{"n_layer": 15, "d_model": 192, "n_head": 3, "n_kv_head": 1, "head_dim": 64, "d_mlp": 512, "vocab_size": 4096, "activation": "swiglu", "norm": "rmsnorm", "norm_place": "pre", "norm_eps": 1e-06, "positions": "rope", "rope_base": 2400.0, "rope_fraction": 1.0, "qk_norm": false, "attn_scale": 0.125, "bias": "qkv", "tie_embeddings": true, "parallel_block": false, "init": "trunc", "init_std_qkv": 0.0253, "init_std_o": 0.00462, "init_std_up": 0.0253, "init_std_down": 0.00283, "init_out_by_depth": true, "optimizer": "soap_variant", "lr": 0.00535, "beta1": 0.95, "beta2": 0.98, "weight_decay": 0.025, "lr_head": 0.00796, "grad_clip": 2.0, "warmup_steps": 200, "schedule": "wsd", "decay_fraction": 0.769, "decay_shape": "linear", "final_lr_fraction": 0.02, "batch_tokens": 65536, "seq_len": 256, "doc_mask": true, "train_tokens": 390500000, "steps": 5959, "dataset": "wikipedia_en"}
Each number is 500 + 40 x the weight over its row's rms, rounded and kept within 0 to 999. Layers, rows and columns count from 0. Numbers have three digits each. The size before them is the row's rms in percent of the matrix's.

# layer 8 MLP down, 192x512, rms 0.16, rows 0-99, columns 0-63
101:533537455462482518515484456500490489440505494533515534470481508472472473478522479483523523481472569539481537519572516513524472508470484476505473516544549529494495526521597531441497463551523586
099:502472488466495573562482470451489438472536477545488485451433541483556480469480531511550531494513553467479454539452538453484511474523480484502514510559525454549486482540478483500433533491540516
097:477551553542480478506521510485519515479572562542562522515482497497502482533483521420488517486439551520479443574492485516458534557508575500571450515490441454561494534504531493478528493508498525
100:496591512484485473500537558495516565512451424498492509454479498501539537548471500458465496508500518497494506488478486480465489486491499447503526547488489439473515498477515492484490553547512444
095:517437430422509442525628526486503496485440544443525501416589449520512509484432580549432501547485503442513495467444477519516499478470478540465552446538515509513535466486487540500459522517513549
097:483501497535545563499489463462468529457504485437466461505487478457595539515396471533566538532532444499484555538439476496468484534467514472502545526538567449479424539536492525555524420503506458
100:457488473470521477522552521456504498529479507508551501521573458514476518510465472400440527484488513454425454458425557445544587490499523512462496499416526440553529425486544502471474457394392546
099:516496511417495492506497449485529510461523448603493412505531505438503508535518494520562451492483642509515538518513488480528443460492564484537440554456549533458469511505530545538531510495455458
101:473496453469510520420518534486489506460536492488500478407491520524531541523523432510519493503488549424470569477459447494504452534507553459606512500511440571515478493561542488604517469520506518
096:494503509512551526425509511548512539549462525488495451531567431522472524477535548520579449571518498530586566515488552556526488544472532476438514522510492483439517584449455489465426452510475471
097:462524506506519514400538513397435508475538507494564556520523496469557534504550480510535454420410482479549497488492495495522483493460481468488495523488500475469587454479539441462503491519477545
096:529550510449508510464456491451532508455447494510465494549540502544526539565517496566432552510457507581496470452491555614552505476536512509547492520549486531495456537518547505539516551532543458
099:456522538482491511524540466546460513510494478505452525440527509521460521530534481558512488501520583558480472572491462432440463588424490501477486561447557456587524506488533515495404482487551520
099:543409490481451578627553539510471508513560502555515493429532461531476429483470516407423584558511434518467471467542462480521405567491508505536506463418503486491473482537466521409558505489505534
097:521523426491466398467488521507458484538518444510438531560418463508491525488500439443475535583490458462429487559507511527453464490510482515548448554557475445500515563563423454532466514456529497
098:516499564469524532553508519545523562456485475487529490539502475428554448440549406419553528459527484496509410409513474459485483509470481572485518453508494506510429529536472521516430514522464505
107:578501477532543521501470413435509521455521534445528477514513537554509465502505543446477497489530484486524530522491506492576520484456440528522491481562515497552513510460513539443561535498555442
103:457561458495584507581452486482536537492527485521498444499508526476556448513529483535436419503502554461570527548500523465553494501519542437529499524480486571509560475490472543500465600504447475
099:446495492515473518546520555520445570569437434569488486494485547597515543464512545486478482532526530518506563452553471352494445503517471514474428505535583530438472540540520475496467423487482510
100:532531458467456406487556496517473524503472475443609504498508519546421506517575529504525446420504531467570516425523452532472514450554475502494550447522500515479468468495495424476536455476490434
103:513468499588434468478494435515525556519537490553488467466497551500581557489535489524593468430531494557512498473490419514503456465562511460476497486378506531518496508578484578518531489546570415
100:470521524376475461453466490527449513486494594442541509522425501568447482480474512492524489498501463506493540486498501524504579523445551466514482478466531451479487528489446479460597481488529571
095:504516566565533471449454527528457534518531493491457448491502492452507538495488510468541500518552484497499493489431521498453458494490580540459473541430548509538512458520480524540492428500547487
103:544476450529519505466473515467519444503473506487440544508454498455526482470473546445494586483490485427475542482462493510571521530508504485545514476440521500455595549486535520486462542547515549
104:474510465515445466479464496422505494541532483480475455495554550448533474466538515452534573505472497525500466537539518421461455541493455467468436487542542438457477543474506535506464446494496534
091:561504520469525455485477522388432601501471542424502425466503557461495545481528553525453524554535510500464464453523447512442485499517480470526549485479513554478398551515477439581470505506499544
095:511543489452504533466462515544433484471459540527488554427570514422465533511473500473462511493490529496545518449499520541509515469498537460469532499584485461463468507440561478539446561475476557
104:486489507524476457472558525523494542562550448454531513446504518529489526542500478458468457466469481506525443514537482539465423519464472518482410596471465466611480554587450510535472550510472501
098:485477500475516552465471503510497503525541526554496467537505517445477604533524412519579409492463544489610538516482510482466538491536510512536489539498542466515516482497478531537523479478454490
142:524602541538524509523440462497520553576546470539456595551568560520458453545482518571609515481498543519459483519538453479524540592546553542470511468449549401454460490497495517486499453497561483
093:499511446558539543520502509514517539529490492528571448555571451510529561519517442528439453502449580562501488439484515477489569543505415453440461560472524484490516480473523495551454493488496440
104:495513535480529538509491529529556481451569538460537469431490498510469474498507543478441550513517472484523463525531496606482457600492438514531521474472513504595533505530441522482515526469547491
102:497529520463495576538431452541525491540470503519488447511471481443522527615493485496549458493482509527500489508505491479480480488499485471579453509488445469470543477421437501478505470437537483
103:535448479479567505516538526436559516543514597497545560497417543421519508524517484503577549532524524495546591530566539526482523530575518526426502606531467490482511461517486519501496554480456510
099:531563504534538510550554493539525569485502517572531549552483490469505554512568543473504493523464426451464474447462542569540513514470369436516563509532543506407517511512427450488508518456450551
101:480471433516529529574479451518427454470467508527497523455572436422504504453576482438503533507447450530572544470477526475524527543476523472542479458456465502545476426477490463470536538536562554
098:517466562543538441487475510473483515510544468457523445500501558580402585575452497587484491525524558563546481557457541512518521518467480497502493579497508548452508525477447491440588494413507494
099:485528515466461422479538458519511526492543548512477503487620535509420514511486495505492552503499506439510507528508426503521499480461515469444549538547475461566536489469493491411558481527467522
099:504477416454481450506489458491519506511484490497580472512481484495529443513456480575549502563543474524498438531504598498531518430481422476515463477520532476470474463454491536459561439529550490
097:554535538505468462581447479485484520526535516479494525558484531484550434419471529473511532527530454538438511497441490622437491454507494538510419518475549471483439405490546510455516485460538507
099:473558502545475524539437488488514451543482461474497570428547452484583484474520503551560499468420570478482513484468534479487508482492486500557413410536454473467501481430497513568475507470489483
099:566540561507393412514513488553482512451466505451483521544485540543607400578508582526484537521425503484481463515520504515606526463462457526437509472508483434470486505471447509499521531519448498
100:420545490479445495496514464557502512493492515480523519494573478499495487509448559505469447392500463519538465497523560509443503529507499537528549494499505479562455513554514553455484551517582470
097:531497542493552511545466466514441530488544475504534459392472473486433471495466443485515559540531533515488565451480451610576507476520478493481521442563519534539461476542522569443587385498514464
096:541466487456529508471462491504463542513492459451458440487428507519537485474446469520500484475526479491485512441554533507502556464509533557426545539475578563560515425450589494540484483527483553
102:475489495481556564514530494498528481586518460493485479511483535474452462527494525533537424509548512554478503568521345459487547520491537456524513489474509508542526515500470471489488480411496520
109:452484449427461524521494521449427476517396572590494468449532548478570452578497446557510559590514583498513480517455468513456491559427432538511609465502489510494545526481448537449533514517516534
098:478522508492504493551504562514484525495483499456506513442560475504486462442470453493565530468502483457460476417481508563479543474519532465496538403515440559451505490450522503500497515502496597
106:466445486485451482504449516501491489499483528605501528485394565502502465545503397526477541507529449487534450506561459505481559503456503535531496474528546574423509549484511430566594506462479591
102:559498443494532566529439515463496496462473475540493537535442512507529479541507510479458430509488494469469527443501489475500498497511536497583484498515512514447475565460501503484523462503533447
098:530532473416479576496484498433456507450512479535528481500563549542518515510437455527532530499504489446574578552502458515489466461451501488500530561477477475437460539480414477549501414505503483
095:504526462454535423527461479534505470521495484440495473525487493494477499471572446390490398541553495478479431474509542490459460477526527545497500579598505516472482506521497446450436485525465479
103:489410471480527581521498481519503516549546498449541513525570518394396524522468572502506565581491561482501492512472541509399479581496478375533470506554519449480547461528452526476476502450491514
094:493530582409522559535544484565473533578464508492508512516531481481444507519539495522536499434435488474514474475481468465454506528528434466487546529545523546546523545519510495488494542539448492
105:466511506487565570494497511500456475517532566411626490492457499466402480473571451516487466528454443461542491509517464501490513562478489440553527454523508509467434488515498444614521475506436489
095:450484440468504484545564492506532484457563518474510474442459558507453475538481488503514477515569463468545510523532523486521437533479521488532485501543471505544582581444494431527530466517506527
105:452533449513574463551540456470506551405521474402429484499534477526507517511446507519539446448459484519515502506465491518515474458482450499492469590477549497474508538554564460470482555446468522
105:496456578512506493514504527529563454465506513465489565472483555504550436470525450458513493460569574615496449523544470530500491532506513487409525566524514485554582503468527541527495563440552500
102:515501477520462511485515461531564526562518551485485491462483533534504518546493512537524456491505452462476480495512437545458420438425533616440467443517511523454558495552479488543472506497454487
099:560528417428489500470477458498492476544516481511542414573487550523506566453456449517555514469451496412539511440458502577454452471558463572510552528493521526484479457526443508495564560440522520
100:479483502498520458502488594540518493514443516497513518522538465487508489462470565509449487516460487540536567535467544479490522409523527483512477437467548489424572538567549488478542530498454497
105:442490473491516471536525487447485521486471518535527490490448514536489487531543493502517458513460513514470510524513512482448462401436461507485503453484505470447477484462440526444462502438544527
098:528496485580425507549493403513470442569496532512513516503464552547536526533524431469558512542497477532469548454458495457499501489411631460465471528451504418537570488524448515539511471476515577
100:455489448459508501554429545535480518408486535498517491449432510497487516463503540417571499590481522496523505555506490485563501573489437509521539506510520556503496542461567565486461531525498584
099:458423498500514552519519525508490480457551532536456514504544472543512526494542478543466433533520490493462503434502481478484469497522502581549469441517527530508461512484469538504553484489525474
100:499467487449532575464488541487460480500515476505456519463584576468466507453459493570543467491530454439485588448489464480458529549559478461528485455508506496462489497460455487504559458477517486
104:532536512490600445391500432502467490548545538434499582506502490499562571497534478444449496521505521555462464517507500542490579432482537513522454484542495471584518521520472536533494589440397481
100:526499489540485509544465436435533502537501508477514502536557548552464469505548494561469464509555493540507519541469515495575520476475524512508478480537512549498505483453538521494571473546520574
101:522559451511505425404538601484482449486514514485488417533483462457546505498530511456483561497580508463512557513468455477553482532432579496532475494523510569497496478495540554475420437527471521
099:511427431593453514442539542506525469486557515477498534497426449535523524528518527569483506538502418383529492483447524431439572519472448541462481557431504546529500456449512494453435489530461480
098:485544517494492520578571524537526531539445476515476554455565565459479490451478506545547546496497528548551426535453436534481528497551475556558529508415473500481495572505527565612466462498521573
098:540511481477544426513481519541503561488480507426519450573508509487496500451514432466460496484503494511461480473488568515519566486500453598436413490508475459525422547491479527437493485539470579
103:485502488547507480442538514514505535510485469506453454468391506487538507500511495507508478510531522469434557466478501418417553513463540478507492474507428517483532494530471495436518446506486500
100:464493578493547502474463496538433475528497491507531535557516503470468509443490458454542470519478524397514526454474474534534510484445517461466520452467480526490461462534550509477568516516463507
100:532539525481467495442379530561475480523470495497506514436456549414443471513524487410569499504482525553454485550467407494472545447474511495503474527467512487453495500477572428519519458487488480
100:504522516567506538598436540539487441530518579459508496548535464451571563443496431503520475485553508466568582558470432499511511450468519500517545438519524550509516492555488513548533520516472542
098:533473476462482540490584541477504497491517436504539497483461535458558504524577536425535468550475483536497522460487543444476536460488477454474550554545489492568511528522548475507526486459512512
104:505502488498471519483498489519505531556489439492492505484578514406435570471508515435500505461522551488517493458544523495545513471407518507491533454454594541519424525518486443443470497499537462
093:469493513483487500464454441509503488465517515427461511440460489502482526525430501481476441494461498457538511458551523460492515465479510560452533479459516491533500473544490435447488450548519575
097:487473485475504492465481505507477545453496489442470459531559471456469492587525467488462542476427452551485552454419536526493471483514534464495482490536436476516479504503490532446472469526489545
098:569595455501494496441492438469497417510552461479519516497475472532466462541503488565432430469522541483505516556448522538483488469551510488478500541514488569551536495473509400492550528522412496
100:542523494542492495470467471497468540505531495453551571507476504499543559494460530470448554523549553478465573572464525476547550489492493500505500407494481576572556491477584516481493510538547471
106:493521497475499505460429497480504521506452537438464560518550378545558502506450528512490523549429492514503447513500540502491594519505486498477525528467494535507477531540450498464486573591450482
093:559485558493514504457459514459461483487470498568455557494527539501505459507548514515482434501511511504502506546519471538572493471572459536479461463507535470532452470459477577479431455544513472
094:471476473491482563601485452527537548496480508448516470475477471484512538563454528475553533462488500528542541435494487492488567447458507499482540538427411566489479460544507483611504452490581495
100:494492492539578526467559542461486438532489529575539505460550390486552507530463514443465466476524444512461550585546449518468486551435516488467431452507490521567486471423551435543485463513505472
094:504494528497502544433499494491600460544559519481545482525464453470479494511503428516493514488479526489494501534502498469503454556454502504425420501528525450451508614571503446519495539495498523
098:523528509522486501535535553486497470378509576534452540486483491566469503590464571532527457490451503497546498493565463516458476542515480495457474495465489482461520514449470454468533497509436529
106:534527533497482530471463524520464486562433471474447542590601516551452441476523507493539490528507581491478520598466483478439442435533494537493499538547469487460489545516474437495489511474463521
103:473539520521456457591450513455499535462516481394492501496513525582489455467485473514537533540486558449534492520454542527449444468487472487512555479478559461496514535539517431474461570415592527
105:514457482493434516497482525534514454501454478601508495578533531530529546530483547503494520559464550474512484461546469434505551549417417516542452512509421503477428481523524505502498453557511522
105:477488528532509515521545370498500471522444481532509489528556501463487531481489419486536448464466481485485483492440556498548462477524514466486480489514502492448427480517455444480473466413507450
091:473495470496472397474564438535568448456528450449488496582534488517528467526547541572419423451521439422468503508553465517468553441523534532531491502461534469527528485457479497515518537505538577
102:463480606483481515512508516550549544463512535519538460504514483453506455464545537502460491456525477455459483529509482517445491425471571504504470450491449466534537447537524454538522517453502499
097:484524483525436521469445463495504493379504497472529452467493501443561492487490453432513509477523513515526548461562491464493487538468499547503496562555528496491532482461461545467611551544541463
119:516460484477526500500520502443493480532502463521415412502489504501567442494538516500509517479496515528406457488498511448483441516518496478535485455474543490526521599554505493423513511503420478
091:458508512518515604533533536503516479502520516544527519460458481569537512476530500489536458469490551461543517443474554458527506508509469429486437458507483523464492519470453501615532524496528517
102:473464451567526515496493462518508483459473541505492547446548480465446503456505463489559482450479501473467462474486496459523490488443520508453493447490501569468421569457450523510531463495521468
101:491533527404513549465496478519522488474491516503508510532524446439450458544520501529491500486548535498420515550480440416485557445468503504466470484511537525464544498485470471500512547445493447
099:472561586502427426452493491478545557534463453395481514456535539473495435518491485530482526450479560506520471549482520491484539541543468555454574569476521547589541536581453445554534468503516481